config.toml
num_hidden_layers = 16
hidden_size = 576
num_attention_heads = 9
num_key_value_heads = 9
head_dim = 64
intermediate_size = 2304
vocab_size = 8192
hidden_act = "tanh_gelu"
norm = "layernorm"
norm_place = "pre"
norm_eps = 1e-05
positions = "learned"
qk_norm = false
attn_scale = 0.125
bias = "all"
tie_word_embeddings = false
parallel_block = false
init = "uniform"
init_std_qkv = 0.0296
init_std_o = 0.00523
init_std_up = 0.0296
init_std_down = 0.00261
optimizer = "soap_variant"
learning_rate = 0.0039
beta1 = 0.95
beta2 = 0.95
weight_decay = 0.13
lr_head = 0.00997
max_grad_norm = 0.5
warmup_steps = 200
schedule = "wsd"
decay_fraction = 0.729
decay_shape = "linear"
final_lr_fraction = 0.02
batch_tokens = 262144
max_seq_len = 512
doc_mask = false
train_tokens = 814900000
max_steps = 3109
dataset = "wikipedia_en"
Each number is 50 + 10 x the weight over its row's rms, rounded and kept within 0 to 99. Layers, rows and columns count from 0. The size before them is the row's rms in percent of the matrix's.

# layer 8 MLP up, 2304x576, rms 0.113, rows 4-58, columns 448-511
106:37 52 55 37 51 39 56 65 48 61 53 54 42 56 48 54 37 52 39 46 53 51 37 44 43 50 48 46 59 40 51 55 62 47 66 53 59 74 39 55 44 53 44 52 48 44 44 42 52 40 55 38 46 41 47 42 49 49 48 65 54 49 55 51
101:35 52 52 45 51 48 63 45 62 45 63 42 57 52 63 40 47 40 40 57 43 39 51 64 48 29 48 35 40 43 49 50 64 54 27 43 65 62 51 45 61 46 45 50 45 44 35 58 49 36 55 57 58 51 46 50 64 50 40 53 44 60 42 55
095:33 57 61 63 56 49 45 54 42 51 50 32 40 45 48 42 39 58 44 39 55 44 63 35 49 60 42 53 29 46 64 56 53 59 54 51 39 62 36 42 52 64 53 58 31 58 61 62 34 37 55 63 50 42 38 65 43 49 50 66 57 51 62 50
090:63 45 53 38 45 59 48 46 37 37 35 43 33 63 51 40 46 43 46 40 59 48 41 45 46 52 43 49 55 51 48 48 50 59 67 47 55 40 50 39 56 50 47 60 38 40 37 48 50 52 34 63 54 61 36 53 49 50 48 39 48 54 32 72
104:61 57 43 52 53 45 48 42 33 53 45 38 41 42 46 37 49 42 64 52 39 58 56 44 41 52 56 42 60 49 34 47 50 47 41 43 64 38 61 59 51 60 52 42 52 65 52 51 47 32 46 46 48 60 65 55 55 48 51 47 42 65 53 49
098:44 34 36 50 52 46 18 44 55 66 51 77 60 43 63 27 46 58 55 51 53 44 47 56 45 46 52 73 50 48 41 40 46 58 47 68 44 39 31 47 47 50 34 51 47 54 50 47 71 45 50 41 53 68 43 34 52 46 48 46 44 31 65 34
097:55 47 56 37 44 47 54 39 56 50 63 65 49 34 50 41 46 52 34 45 50 26 42 76 51 55 39 44 43 52 47 39 29 30 41 40 54 58 35 38 42 57 38 42 35 40 36 52 50 58 43 55 56 73 49 43 69 38 26 62 51 56 33 46
104:29 52 48 51 46 51 68 46 39 46 58 48 34 39 39 65 40 37 41 44 46 71 46 69 45 47 62 64 49 53 37 52 39 45 66 48 72 62 43 53 31 48 42 43 43 51 51 44 40 54 35 42 57 48 53 37 49 40 43 44 53 58 59 68
099:31 56 44 42 66 47 45 70 50 60 59 43 48 52 32 69 55 29 36 55 45 51 41 50 53 19 39 54 57 44 42 42 45 64 54 47 53 64 51 45 72 37 49 43 47 63 56 73 37 77 37 52 59 60 42 48 43 55 60 35 65 41 48 55
103:44 47 41 59 60 57 57 53 50 53 52 26 57 48 57 46 46 47 68 56 51 45 45 50 45 49 55 63 63 47 34 44 58 44 43 49 56 55 70 36 76 45 53 47 57 46 40 29 50 41 74 52 63 28 58 48 59 44 49 43 31 67 65 41
098:62 56 47 66 55 50 45 58 71 51 52 47 53 49 55 56 51 64 39 46 44 56 43 65 61 34 53 52 50 46 66 52 58 58 36 47 51 56 41 55 51 55 59 54 61 54 26 59 39 44 31 55 63 46 57 56 37 56 53 49 41 46 48 42
102:32 55 50 42 49 43 51 52 62 62 44 54 49 32 58 64 40 49 44 53 61 38 51 56 35 50 57 59 44 41 48 57 67 51 26 57 51 49 42 46 53 57 34 28 41 50 59 51 49 62 47 54 57 53 43 40 67 50 43 33 64 49 35 49
096:42 60 37 42 37 53 49 65 65 63 38 71 67 42 43 49 70 57 41 46 33 32 56 49 60 32 46 57 56 44 57 46 43 46 36 71 52 44 41 57 21 40 47 47 52 39 62 56 40 53 74 52 58 46 48 37 45 35 48 57 46 68 44 48
098:54 47 49 55 60 59 36 53 59 31 46 53 31 66 52 49 61 65 40 59 45 47 43 51 54 62 47 46 68 51 35 47 37 64 58 57 48 66 54 53 34 40 59 50 41 50 52 54 51 65 48 46 51 47 57 44 58 38 43 56 53 67 47 37
097:53 38 46 53 58 60 54 23 18 55 48 34 62 57 53 40 37 41 57 34 58 60 42 38 42 52 23 67 39 56 60 37 68 46 43 41 47 52 60 43 58 53 51 39 47 53 63 38 55 55 50 49 54 42 43 57 50 42 44 53 42 48 47 49
104:47 47 55 59 55 61 49 42 41 32 34 37 45 31 39 52 45 35 41 52 46 28 53 54 67 50 52 68 59 43 58 37 49 54 33 52 52 51 46 31 41 31 53 56 58 50 47 48 49 60 50 79 50 54 58 56 53 27 47 47 56 56 55 54
108:24 70 54 52 56 56 45 47 40 53 52 47 44 57 41 46 65 46 61 46 62 52 59 57 60 46 43 42 28 75 36 30 53 48 55 32 52 57 24 25 56 41 52 52 41 69 62 42 53 52 46 34 62 45 48 60 48 50 56 51 42 44 51 64
104:65 51 55 31 39 47 63 63 47 55 53 65 48 68 33 41 39 40 48 46 50 46 51 46 48 48 45 65 58 73 49 46 45 56 54 48 44 67 34 32 59 53 35 46 47 48 52 38 41 57 38 52 49 52 44 69 43 47 56 54 45 65 50 29
103:42 48 44 44 58 57 48 48 36 44 55 46 62 51 51 48 48 47 53 52 51 52 32 45 52 43 43 57 37 56 51 50 65 38 39 38 54 56 52 55 61 15 16 54 49 50 50 53 68 39 43 55 55 39 73 48 43 48 58 52 40 34 31 46
098:39 62 42 41 35 56 48 55 54 57 55 53 58 59 58 57 44 33 45 49 65 26 50 64 60 64 55 54 61 62 50 46 46 46 66 33 53 48 52 58 47 33 68 41 45 62 54 37 66 52 57 43 64 63 57 58 61 61 46 65 65 53 59 35
099:56 48 51 44 39 46 54 63 58 51 54 54 37 46 47 65 43 50 49 55 58 48 54 47 50 42 66 46 40 55 43 23 53 53 70 46 46 65 40 52 47 54 53 50 52 58 54 50 50 40 52 56 56 57 47 39 48 58 37 43 37 56 57 50
097:40 55 53 75 39 46 41 57 52 60 49 51 36 45 61 45 64 45 57 56 47 57 43 36 55 33 32 35 43 45 51 52 49 51 53 53 56 59 44 28 55 48 43 56 36 33 61 64 42 49 58 58 59 63 52 64 56 56 59 46 51 42 66 82
099:47 58 48 59 46 49 47 64 61 62 50 54 46 49 45 47 43 51 62 59 53 51 49 68 69 28 49 41 49 53 59 51 65 33 43 54 45 46 58 49 53 57 51 50 41 49 47 37 45 54 48 56 41 73 42 64 26 53 55 53 69 53 47 36
097:51 57 41 59 54 69 38 36 48 57 45 52 51 51 57 39 48 52 47 48 30 50 52 60 54 37 45 65 41 57 43 51 50 46 58 46 54 50 63 46 38 41 61 36 63 43 41 61 43 70 46 51 55 46 62 51 47 61 55 62 62 51 47 36
095:56 41 47 60 44 75 54 39 43 31 50 50 35 45 68 47 44 44 44 51 67 57 58 71 64 34 63 42 56 53 69 38 34 37 52 42 49 64 53 44 50 49 74 49 49 57 49 58 59 40 63 43 54 57 35 50 46 32 60 45 38 43 49 45
097:64 34 47 46 49 42 44 51 58 38 48 48 33 56 50 45 40 43 52 42 45 55 49 40 41 58 61 46 33 41 47 62 60 69 51 62 38 53 39 34 59 43 48 49 52 59 43 29 51 53 43 47 42 52 53 74 56 39 55 51 45 54 39 43
097:47 38 57 54 55 44 69 46 46 60 57 41 45 61 44 57 70 28 53 34 51 42 52 38 58 54 49 50 46 36 53 44 58 46 60 48 52 41 40 44 41 36 58 43 33 51 53 58 52 56 59 59 47 43 49 59 43 36 57 51 49 70 44 43
087:48 59 48 56 33 48 48 51 49 54 56 47 56 32 55 60 61 48 45 48 44 51 51 48 60 46 46 64 51 63 53 48 51 62 52 42 39 59 43 57 51 47 37 60 52 51 53 80 58 52 49 52 60 67 39 57 47 36 46 74 64 53 60 49
097:40 46 39 61 50 62 52 42 38 36 55 47 65 42 29 37 57 34 56 47 39 65 32 54 58 55 58 60 65 54 41 47 49 40 56 55 37 52 40 56 34 32 56 53 43 44 51 60 62 49 71 54 63 62 36 58 44 40 66 39 57 49 38 44
103:32 47 70 42 52 53 46 47 58 40 45 42 59 47 65 51 53 43 52 40 51 57 54 41 33 49 46 45 50 48 38 57 38 50 50 44 63 55 54 79 42 37 59 55 43 61 40 28 35 56 33 48 57 52 60 51 62 30 39 38 81 64 72 46
096:56 45 35 48 42 57 55 56 49 50 54 52 64 44 48 56 26 49 53 40 47 45 52 63 52 54 48 44 62 51 52 47 44 39 59 46 58 49 46 59 52 49 44 39 73 55 46 40 46 67 48 48 45 46 50 55 48 45 35 69 51 50 63 37
086:42 43 38 54 55 48 39 40 43 47 53 37 62 48 86 39 46 49 65 42 60 58 50 52 69 45 63 61 41 39 44 49 67 44 68 46 55 45 55 55 74 45 47 54 64 56 35 47 78 57 43 50 75 36 48 56 67 69 75 53 39 53 43 64
111:70 62 61 45 56 48 41 56 58 40 58 52 41 58 40 53 47 30 64 41 42 59 57 41 58 58 48 55 56 73 43 56 63 61 57 81 64 41 60 53 45 43 49 37 42 51 41 49 58 45 52 40 46 43 61 68 41 61 54 46 65 52 61 48
090:50 60 51 38 54 36 30 53 62 34 44 52 52 59 40 51 50 38 29 45 34 70 50 44 55 46 62 29 48 48 24 37 58 53 64 37 66 47 47 61 45 35 58 45 49 50 50 54 45 47 59 53 52 45 53 48 60 49 66 54 44 45 43 45
106:43 66 40 70 58 66 65 56 33 57 54 67 50 57 54 51 58 43 46 52 60 42 61 29 49 52 45 74 69 33 60 56 67 46 53 43 74 45 40 53 54 54 49 33 64 35 41 38 61 59 50 50 44 43 45 49 54 42 49 50 48 42 53 48
099:60 53 42 40 37 56 51 52 49 63 48 42 53 66 42 76 54 38 58 27 51 37 50 68 59 48 36 34 56 68 55 44 56 47 66 54 57 31 38 31 53 58 55 43 66 46 57 32 25 48 57 31 62 53 51 50 55 50 55 52 54 43 46 51
097:59 32 30 38 45 18 56 29 36 63 44 35 48 55 46 55 53 40 59 45 47 50 49 72 37 46 54 52 44 52 50 63 58 55 53 28 49 65 54 47 44 58 59 58 59 75 47 57 64 53 30 51 43 65 48 68 55 69 32 38 41 59 52 54
094:61 43 50 57 48 49 58 46 45 36 51 54 53 71 56 32 72 60 47 44 44 59 53 50 67 45 58 55 44 49 54 56 75 54 43 67 60 67 70 52 52 53 44 68 54 50 66 63 39 42 45 36 61 68 57 43 57 40 42 43 62 55 65 54
101:66 66 54 42 48 43 54 57 50 44 43 71 62 45 45 43 57 46 54 53 50 46 47 61 59 61 56 39 41 62 39 41 47 65 59 32 57 43 55 50 57 48 55 71 40 56 42 47 63 35 57 58 41 50 57 31 53 38 53 40 58 45 36 68
094:55 59 38 53 58 52 74 29 53 53 61 38 53 45 52 47 47 55 40 52 63 62 48 32 49 41 55 46 48 59 53 43 28 40 48 40 32 38 50 31 41 54 41 58 44 52 51 47 47 43 66 36 40 55 52 44 48 46 52 44 61 37 47 24
099:41 59 52 42 47 62 80 65 50 61 46 41 46 36 43 51 66 61 50 50 45 40 49 49 63 69 51 57 31 57 46 52 57 59 68 38 60 65 42 70 48 57 42 50 30 66 45 33 61 61 47 40 47 56 58 53 28 50 59 54 66 44 48 54
103:56 51 61 52 38 49 59 65 38 47 53 54 40 47 38 40 58 36 46 51 57 57 50 54 47 52 50 41 62 48 58 52 65 42 47 57 56 58 47 48 49 32 38 51 55 38 45 52 46 52 45 29 49 60 47 54 39 45 39 58 52 57 42 47
093:48 55 53 33 54 35 55 46 67 50 59 23 48 50 62 36 59 54 50 60 48 31 31 58 51 67 54 46 55 67 58 58 51 54 40 49 65 49 46 43 54 39 68 50 29 62 50 48 54 57 30 48 41 36 55 47 49 41 52 35 69 39 46 39
096:45 71 42 50 52 47 51 46 62 35 36 52 44 40 45 41 56 50 76 48 32 55 70 70 39 48 65 70 49 48 71 65 57 58 59 42 44 53 59 59 55 65 47 49 44 24 54 48 33 69 51 40 51 43 57 36 46 58 52 47 71 46 42 35
102:55 57 42 49 38 64 56 43 47 57 47 41 61 62 58 59 41 53 50 55 59 42 27 57 50 35 53 44 60 46 47 52 57 46 35 68 37 41 50 35 45 34 39 53 47 69 46 75 54 38 48 37 60 49 58 48 57 56 47 46 69 49 40 50
098:54 58 54 46 53 57 52 53 65 53 55 49 40 50 31 43 50 48 30 35 30 58 54 41 36 21 48 66 55 56 48 44 52 64 50 60 40 46 44 56 47 54 70 47 68 44 52 44 64 38 31 41 56 42 46 59 46 57 41 55 50 29 41 56
097:54 28 48 45 56 39 61 49 39 46 53 43 57 65 35 43 47 46 60 63 55 61 60 48 48 45 58 48 41 41 58 61 56 47 46 42 44 41 51 50 51 51 49 42 47 47 57 53 55 42 44 49 49 49 60 56 41 41 40 46 41 38 25 69
091:41 37 66 43 48 35 59 60 53 41 47 68 50 39 46 45 31 48 46 41 46 47 42 60 31 47 36 50 39 52 45 47 42 47 37 55 50 55 37 46 46 58 46 44 49 46 61 52 52 38 51 56 72 42 61 53 36 42 45 55 50 57 52 63
103:41 45 58 40 52 50 50 16 45 42 47 57 50 55 60 42 69 45 71 47 55 58 45 34 34 46 35 50 50 52 51 40 63 69 65 68 67 49 43 46 42 55 60 54 16 65 46 61 40 41 58 35 66 32 70 42 43 38 37 49 49 47 54 49
101:60 53 57 54 54 81 52 63 49 59 38 29 30 33 53 48 47 65 42 59 57 43 51 63 46 36 47 52 44 59 71 52 50 38 59 52 42 59 48 47 57 59 68 45 47 59 52 40 57 47 51 68 60 48 46 54 56 58 55 74 47 45 32 66
103:54 58 82 64 57 59 56 57 44 40 47 54 59 54 53 45 39 44 55 54 30 64 48 53 55 39 60 55 42 55 26 68 53 34 49 49 42 58 70 44 49 29 32 47 44 69 53 29 67 39 59 61 50 53 43 58 46 62 54 45 38 54 52 64
098:47 61 49 48 45 43 65 68 40 61 50 48 58 44 41 52 50 49 27 56 51 38 45 46 40 55 57 46 49 47 63 34 28 63 44 50 38 57 58 50 59 54 40 42 52 52 56 51 43 48 45 46 40 57 39 55 53 58 46 40 42 34 34 48
104:61 58 40 40 60 44 40 40 52 72 52 46 48 50 32 54 45 43 38 56 44 46 58 51 57 61 51 59 57 45 37 56 46 39 48 54 39 58 47 46 46 38 63 49 47 51 60 40 38 53 58 51 50 39 41 44 32 59 35 60 54 40 51 59
099:44 47 46 42 55 53 55 52 67 78 63 47 61 67 41 57 48 39 65 42 46 53 58 52 43 43 42 55 31 61 62 52 49 60 50 53 38 51 56 32 57 47 57 44 48 66 43 70 44 46 35 53 53 48 62 37 63 56 49 51 27 45 46 51
100:49 42 30 37 26 54 25 76 49 52 60 45 59 27 46 41 52 48 66 74 58 58 56 61 39 55 54 34 47 54 44 54 43 57 50 56 37 56 72 30 53 58 36 62 47 56 45 67 40 42 44 69 43 62 29 59 53 66 52 43 44 42 60 46
# layer 8 MLP down (transposed), 2304x576, rms 0.12, rows 4-57, columns 448-511
095:55 29 40 51 49 57 51 28 54 38 56 32 42 44 54 46 38 51 67 55 52 53 46 51 51 44 61 52 67 57 68 51 67 41 41 61 61 43 55 57 42 36 53 36 50 45 50 61 64 48 45 48 35 38 38 44 41 34 55 51 67 39 45 44
105:44 60 32 50 43 54 51 33 40 57 50 47 56 49 61 58 64 35 56 56 26 74 65 54 52 41 41 61 57 53 45 52 67 54 43 47 67 55 56 46 73 35 44 51 56 46 44 60 59 45 52 37 55 50 55 47 56 49 28 51 39 55 46 53
094:62 41 56 34 41 51 50 59 43 45 58 68 42 51 54 62 46 54 45 37 45 59 42 33 48 42 39 48 54 41 58 56 47 56 32 40 50 53 75 41 60 45 42 53 43 48 50 58 48 41 55 58 53 52 38 39 34 64 52 78 57 69 62 61
093:49 39 43 43 43 27 69 18 59 32 37 54 38 47 44 62 54 46 40 52 47 65 40 40 49 34 60 37 63 40 63 38 42 48 46 39 50 50 38 37 47 46 32 58 44 45 41 53 38 51 57 53 48 46 62 61 54 41 42 42 32 70 63 53
105:33 54 37 41 53 44 59 49 42 54 52 59 65 60 55 41 51 68 36 44 50 43 54 51 44 44 28 31 62 54 52 47 36 76 60 52 37 48 42 52 61 41 41 36 44 46 45 55 54 47 53 48 64 47 51 43 43 49 64 66 49 51 55 52
100:48 42 61 43 60 39 61 49 50 49 71 34 42 54 42 56 53 41 52 56 39 61 51 64 56 66 43 52 32 45 53 45 47 65 43 63 29 57 59 32 53 69 70 57 63 54 52 55 35 72 55 57 34 64 44 50 44 55 49 46 54 50 46 41
095:39 50 55 29 51 40 47 49 41 54 22 51 52 69 39 37 50 53 51 48 42 37 42 50 40 35 47 56 67 44 46 56 49 41 62 34 46 47 52 62 54 47 47 55 49 54 44 40 47 41 54 47 63 46 60 51 65 54 54 62 45 51 41 47
101:55 38 63 54 48 47 63 49 39 46 51 56 36 40 21 52 43 52 57 47 59 60 58 63 23 44 52 64 43 46 63 58 47 50 60 43 59 49 57 42 59 46 48 46 41 53 36 46 34 50 48 42 36 50 49 65 69 48 59 42 60 74 55 48
099:53 48 39 37 57 46 44 60 47 36 58 44 32 58 36 55 71 51 47 56 65 48 44 34 50 44 41 41 58 47 49 56 47 73 49 54 48 52 40 49 55 34 43 52 45 53 42 66 42 35 34 44 66 41 49 48 42 44 57 53 40 46 59 55
105:47 61 47 46 48 37 46 48 49 48 51 50 49 48 67 46 34 46 39 48 70 61 29 49 42 41 53 41 51 39 36 36 56 57 61 47 52 55 47 55 49 55 52 29 85 50 57 46 42 46 45 44 51 60 50 38 48 51 47 52 30 41 47 36
097:51 51 55 49 42 42 48 62 61 47 53 44 58 66 49 48 45 52 60 69 35 46 71 53 26 28 40 43 41 39 42 57 48 55 39 42 77 43 63 62 59 41 50 39 61 44 54 54 58 64 58 48 46 64 69 44 46 43 61 44 49 67 39 39
108:54 45 58 70 36 24 58 57 45 63 53 46 48 56 52 49 42 61 44 39 37 37 55 60 47 71 59 36 52 50 43 73 52 38 41 46 36 54 34 58 39 48 50 48 38 43 54 45 70 53 56 46 26 42 48 53 61 36 38 59 63 48 45 47
097:48 58 67 39 58 64 64 27 49 40 46 48 54 43 43 54 59 49 54 42 62 26 53 50 56 50 57 57 58 46 74 28 35 50 44 58 44 38 71 42 60 42 40 66 44 44 41 56 50 48 44 52 50 52 56 41 35 66 34 42 36 55 38 54
095:53 56 39 41 42 46 57 32 37 39 46 55 50 50 41 56 56 48 28 55 55 43 37 39 46 51 46 26 27 52 55 63 34 38 57 53 47 40 54 45 17 58 52 32 57 57 47 57 48 23 52 32 69 39 35 50 44 35 29 30 40 46 47 44
096:43 44 39 44 35 51 56 62 66 30 36 33 29 56 49 41 57 60 37 70 50 69 63 38 50 36 47 52 58 51 76 58 46 67 56 66 58 39 55 56 36 49 53 42 45 49 43 67 50 53 50 52 56 57 33 45 51 38 50 53 46 33 59 41
103:53 50 45 65 51 30 56 39 51 51 26 27 60 44 52 45 56 50 33 66 67 26 36 30 57 43 46 46 51 58 43 44 33 50 50 49 54 44 58 28 56 51 50 52 46 45 62 61 53 47 35 53 49 53 43 41 56 51 40 45 47 32 48 49
107:50 69 47 61 59 68 33 52 40 48 37 37 50 59 39 52 58 62 48 54 54 47 58 39 56 31 49 42 43 39 56 65 39 52 59 48 59 76 53 61 42 39 50 43 31 36 56 41 48 48 43 49 36 49 49 67 52 37 54 60 58 40 41 50
101:43 56 55 57 28 41 69 44 50 37 47 47 38 46 33 50 39 55 49 37 32 36 48 54 53 40 43 54 46 47 41 59 46 60 58 66 58 63 67 59 73 55 47 53 76 43 40 54 60 57 59 66 62 36 56 60 56 46 54 55 53 65 33 66
101:37 62 58 33 39 50 45 34 35 37 59 39 51 45 56 69 63 46 48 37 37 40 50 51 38 41 67 54 33 48 54 43 68 36 55 55 48 76 48 42 63 42 55 64 39 66 51 34 60 54 54 59 37 53 52 51 60 47 59 42 45 41 43 53
098:42 45 51 57 49 41 46 57 62 35 43 30 61 54 44 37 45 41 51 56 50 62 41 61 53 30 42 70 54 48 47 46 48 58 54 57 66 44 32 45 46 53 39 50 52 49 20 48 81 53 44 41 58 41 62 59 44 50 51 37 29 44 53 59
095:47 40 44 64 49 51 48 50 48 33 40 70 65 59 47 61 60 49 67 42 32 50 46 51 65 53 51 45 47 48 37 55 20 47 37 48 51 40 51 39 44 48 63 54 67 53 44 63 60 50 39 32 52 56 67 53 39 57 55 55 45 44 42 73
095:55 41 67 60 48 27 35 54 47 45 55 57 43 45 36 51 41 43 63 56 58 66 69 54 23 53 59 41 56 64 51 37 41 51 56 66 51 59 49 42 55 36 34 62 54 41 46 47 35 46 51 60 21 45 62 58 54 55 51 51 50 53 40 43
102:56 39 38 46 46 46 54 64 51 65 59 57 50 50 49 59 52 51 66 47 76 64 45 46 64 42 40 59 51 43 50 68 31 45 61 39 47 53 57 53 63 53 42 45 42 49 71 48 73 55 50 62 64 39 30 56 32 44 49 49 92 50 43 31
100:46 57 37 39 55 58 47 44 45 39 69 47 58 54 59 61 53 44 32 64 58 44 57 51 49 44 52 51 37 49 51 63 42 61 49 51 41 45 57 57 77 46 44 49 55 56 39 59 40 27 12 40 67 53 56 63 67 46 37 37 52 59 62 31
098:56 39 56 45 38 43 45 39 39 62 50 41 45 61 50 46 32 66 59 37 40 61 38 31 63 61 33 62 55 32 44 58 56 35 49 60 56 38 52 56 69 48 71 35 40 43 67 52 49 38 53 54 49 46 39 58 53 49 57 54 39 57 45 31
107:39 32 62 53 37 56 53 47 48 56 26 60 52 24 65 79 42 65 46 39 64 50 43 39 62 66 51 44 48 39 47 49 53 56 59 35 67 41 44 44 50 60 62 36 38 35 46 41 46 60 52 67 40 34 48 45 46 61 48 49 52 50 46 34
099:50 33 50 40 44 37 55 52 42 65 49 56 49 53 53 53 67 56 60 43 59 49 47 36 52 52 51 42 56 44 55 53 58 44 61 55 32 37 60 40 56 45 47 30 63 39 42 57 36 50 43 35 41 61 48 49 51 42 47 54 51 65 49 42
091:70 33 65 42 42 43 37 44 30 42 68 36 46 42 54 51 60 50 57 46 57 37 65 47 40 44 39 47 55 28 54 50 63 48 37 51 38 39 48 41 62 42 50 63 55 55 53 57 60 55 30 33 55 49 45 48 51 56 62 63 53 33 63 43
095:49 41 53 44 36 45 58 50 62 43 45 59 52 44 61 60 48 38 56 55 47 51 52 60 44 32 66 23 56 49 58 68 42 46 46 53 55 29 47 50 57 82 46 27 54 56 47 53 39 66 55 52 45 46 38 35 36 65 56 50 53 47 38 55
106:49 60 36 56 57 55 45 63 59 41 42 61 56 56 50 57 55 74 67 57 42 44 58 44 51 46 37 45 37 60 36 40 27 45 49 67 51 41 51 72 63 58 37 40 32 39 27 52 45 41 42 41 51 59 55 36 43 61 52 52 51 37 56 44
100:47 45 56 38 37 50 59 46 50 62 53 63 48 18 54 47 58 51 46 32 54 54 60 50 52 51 61 29 50 40 82 43 54 42 50 51 61 35 51 46 63 45 36 66 47 66 42 58 47 65 41 58 48 47 48 64 52 46 38 41 36 50 56 42
093:49 48 40 46 38 58 58 44 56 47 35 52 52 54 52 46 62 48 60 52 49 47 39 46 56 53 39 39 53 52 44 53 42 49 51 56 49 40 56 57 55 54 33 50 55 45 46 49 47 51 58 55 43 30 54 61 56 55 36 52 59 50 35 52
111:44 53 59 37 64 57 57 46 64 69 26 41 34 59 54 40 59 54 73 52 40 49 64 39 59 56 32 49 40 41 44 62 52 46 65 62 52 35 44 34 58 47 47 58 50 40 45 46 66 57 46 62 43 59 65 46 55 61 66 46 39 38 60 39
093:53 52 53 55 46 60 52 49 49 55 46 46 44 43 63 43 52 53 23 52 40 51 49 52 39 42 54 41 60 39 53 46 71 44 48 64 56 43 56 69 48 56 34 67 41 31 49 28 59 51 36 51 48 47 49 39 47 46 57 48 48 65 50 45
100:27 44 58 55 44 54 61 54 49 45 41 39 57 43 34 52 48 50 32 49 53 53 49 45 45 58 68 55 50 46 49 44 64 38 45 67 40 49 33 59 65 47 43 50 64 24 46 50 64 44 54 48 62 40 34 39 61 51 50 42 43 37 41 54
095:37 18 53 45 52 48 39 61 32 53 46 47 40 42 56 45 55 57 47 45 43 50 47 57 61 61 40 12 39 46 47 38 67 47 53 71 56 45 45 35 60 45 38 41 40 38 40 55 56 46 41 52 52 47 26 41 49 54 54 64 54 40 36 69
104:61 53 45 41 39 39 44 43 49 57 43 50 45 63 47 59 45 46 31 60 53 49 69 53 51 61 63 59 49 45 72 63 43 56 53 47 30 25 45 65 47 62 61 54 48 53 53 59 50 67 54 48 60 54 46 37 58 39 46 64 55 40 62 59
103:44 35 60 51 64 50 39 41 40 69 55 45 49 38 58 70 62 64 50 49 60 33 48 47 43 47 28 53 41 48 54 37 53 43 36 47 61 45 67 70 49 48 59 53 58 58 47 47 60 59 58 55 49 48 52 54 48 64 42 43 48 55 50 48
099:45 48 61 34 48 37 40 41 58 54 58 50 48 37 64 44 61 41 32 47 45 48 52 48 54 66 51 52 69 58 44 40 42 44 43 51 46 47 55 44 48 63 15 54 62 42 56 40 54 52 43 53 56 33 38 59 36 65 46 66 50 49 35 53
091:47 43 45 50 47 51 42 50 54 33 41 39 50 32 43 40 53 62 54 43 36 56 42 57 29 52 46 63 36 44 52 70 55 48 54 53 46 57 34 73 50 54 57 63 58 71 58 46 36 56 42 64 47 48 45 74 52 37 49 35 44 43 44 52
096:61 47 51 59 39 54 43 58 44 45 55 37 59 57 45 57 46 47 32 46 44 47 40 51 59 30 33 32 42 49 47 59 42 48 54 49 69 21 48 54 49 51 59 44 40 37 54 49 47 65 24 43 41 54 44 43 53 69 52 45 50 48 54 55
097:66 46 66 62 48 49 36 59 39 57 67 49 55 44 60 45 49 58 57 29 36 36 51 48 42 61 41 47 67 37 65 37 67 43 42 46 69 48 42 45 59 46 35 38 46 63 50 53 58 28 54 53 56 54 67 43 49 63 34 74 42 63 37 66
100:23 57 39 52 50 74 49 60 57 68 44 37 55 52 42 55 58 48 49 51 39 36 43 46 59 49 52 48 69 51 50 53 40 54 36 38 58 57 61 58 53 60 72 46 50 44 47 58 45 51 36 67 53 55 63 47 76 41 39 42 41 34 63 62
095:60 42 53 74 51 61 69 58 43 41 43 57 43 37 51 52 60 45 57 47 44 33 33 66 36 62 55 53 49 54 71 61 40 53 49 47 43 55 53 47 58 48 67 67 50 57 72 50 66 52 71 45 38 37 46 44 51 39 56 62 42 38 51 65
099:54 62 61 48 35 54 44 43 57 40 53 38 44 40 52 53 63 39 38 55 60 42 53 38 39 46 52 46 39 39 51 66 64 48 81 51 50 70 53 55 37 59 56 67 60 57 59 49 61 55 48 45 33 53 31 47 63 60 66 44 53 51 64 52
097:33 47 52 43 49 43 50 42 62 65 54 37 41 63 38 44 53 43 53 53 51 39 56 43 55 63 52 46 74 56 53 50 60 48 36 56 56 52 42 59 52 41 33 42 46 42 49 46 50 57 43 40 35 44 54 40 32 58 43 53 68 43 58 49
099:36 57 41 66 61 55 44 57 70 56 60 52 52 44 40 50 52 50 58 51 54 51 48 42 68 45 41 34 46 59 39 52 58 36 43 55 44 43 40 42 48 63 56 59 28 47 63 46 44 40 51 54 61 31 47 56 59 51 58 44 49 50 64 56
100:54 59 57 46 24 42 34 37 70 44 54 45 38 65 41 37 48 69 56 37 62 64 46 75 44 55 55 51 64 55 50 43 54 59 26 62 53 61 63 38 65 57 54 52 45 51 44 59 40 53 57 35 56 47 34 38 25 38 52 47 47 52 48 44
106:51 44 39 33 44 50 45 44 64 60 51 59 42 51 34 56 42 50 63 39 58 51 33 60 55 39 42 53 56 35 61 50 56 47 49 36 68 58 48 64 63 48 38 40 35 68 54 45 27 49 37 43 65 33 58 57 40 45 48 56 64 59 46 44
103:62 52 42 53 58 25 52 42 42 53 48 44 51 43 54 47 54 54 45 68 50 46 49 57 54 59 47 65 46 46 51 58 71 50 66 61 48 36 44 60 54 43 40 43 56 53 47 48 29 35 36 62 44 44 36 49 52 46 42 54 41 32 39 50
106:44 62 48 43 42 25 68 46 66 43 54 47 53 42 52 42 55 71 34 53 49 43 61 35 54 48 28 48 44 49 37 51 67 47 53 46 40 69 64 45 46 56 43 57 62 56 41 52 43 34 40 47 40 44 35 53 56 52 51 48 50 53 50 44
107:37 35 59 34 52 45 45 46 66 49 46 34 62 56 40 44 54 39 55 63 40 54 63 33 39 47 38 59 52 55 49 60 58 56 43 61 67 54 50 41 49 67 28 42 58 47 43 59 51 40 50 49 52 55 47 42 64 62 46 61 45 45 42 42
102:39 34 56 44 52 74 48 36 35 58 39 71 56 34 69 30 47 57 57 45 52 53 52 47 51 62 34 53 60 30 42 50 69 52 60 43 44 56 51 24 41 67 48 63 62 61 55 43 55 43 38 57 43 42 60 44 35 65 40 50 47 66 63 44
103:58 55 58 57 55 50 66 45 48 56 36 49 47 39 33 48 51 49 40 50 44 44 47 45 49 46 56 49 44 49 62 56 45 52 32 62 45 42 60 33 51 34 55 34 48 48 46 51 49 43 53 39 48 53 60 59 56 64 44 66 64 48 54 61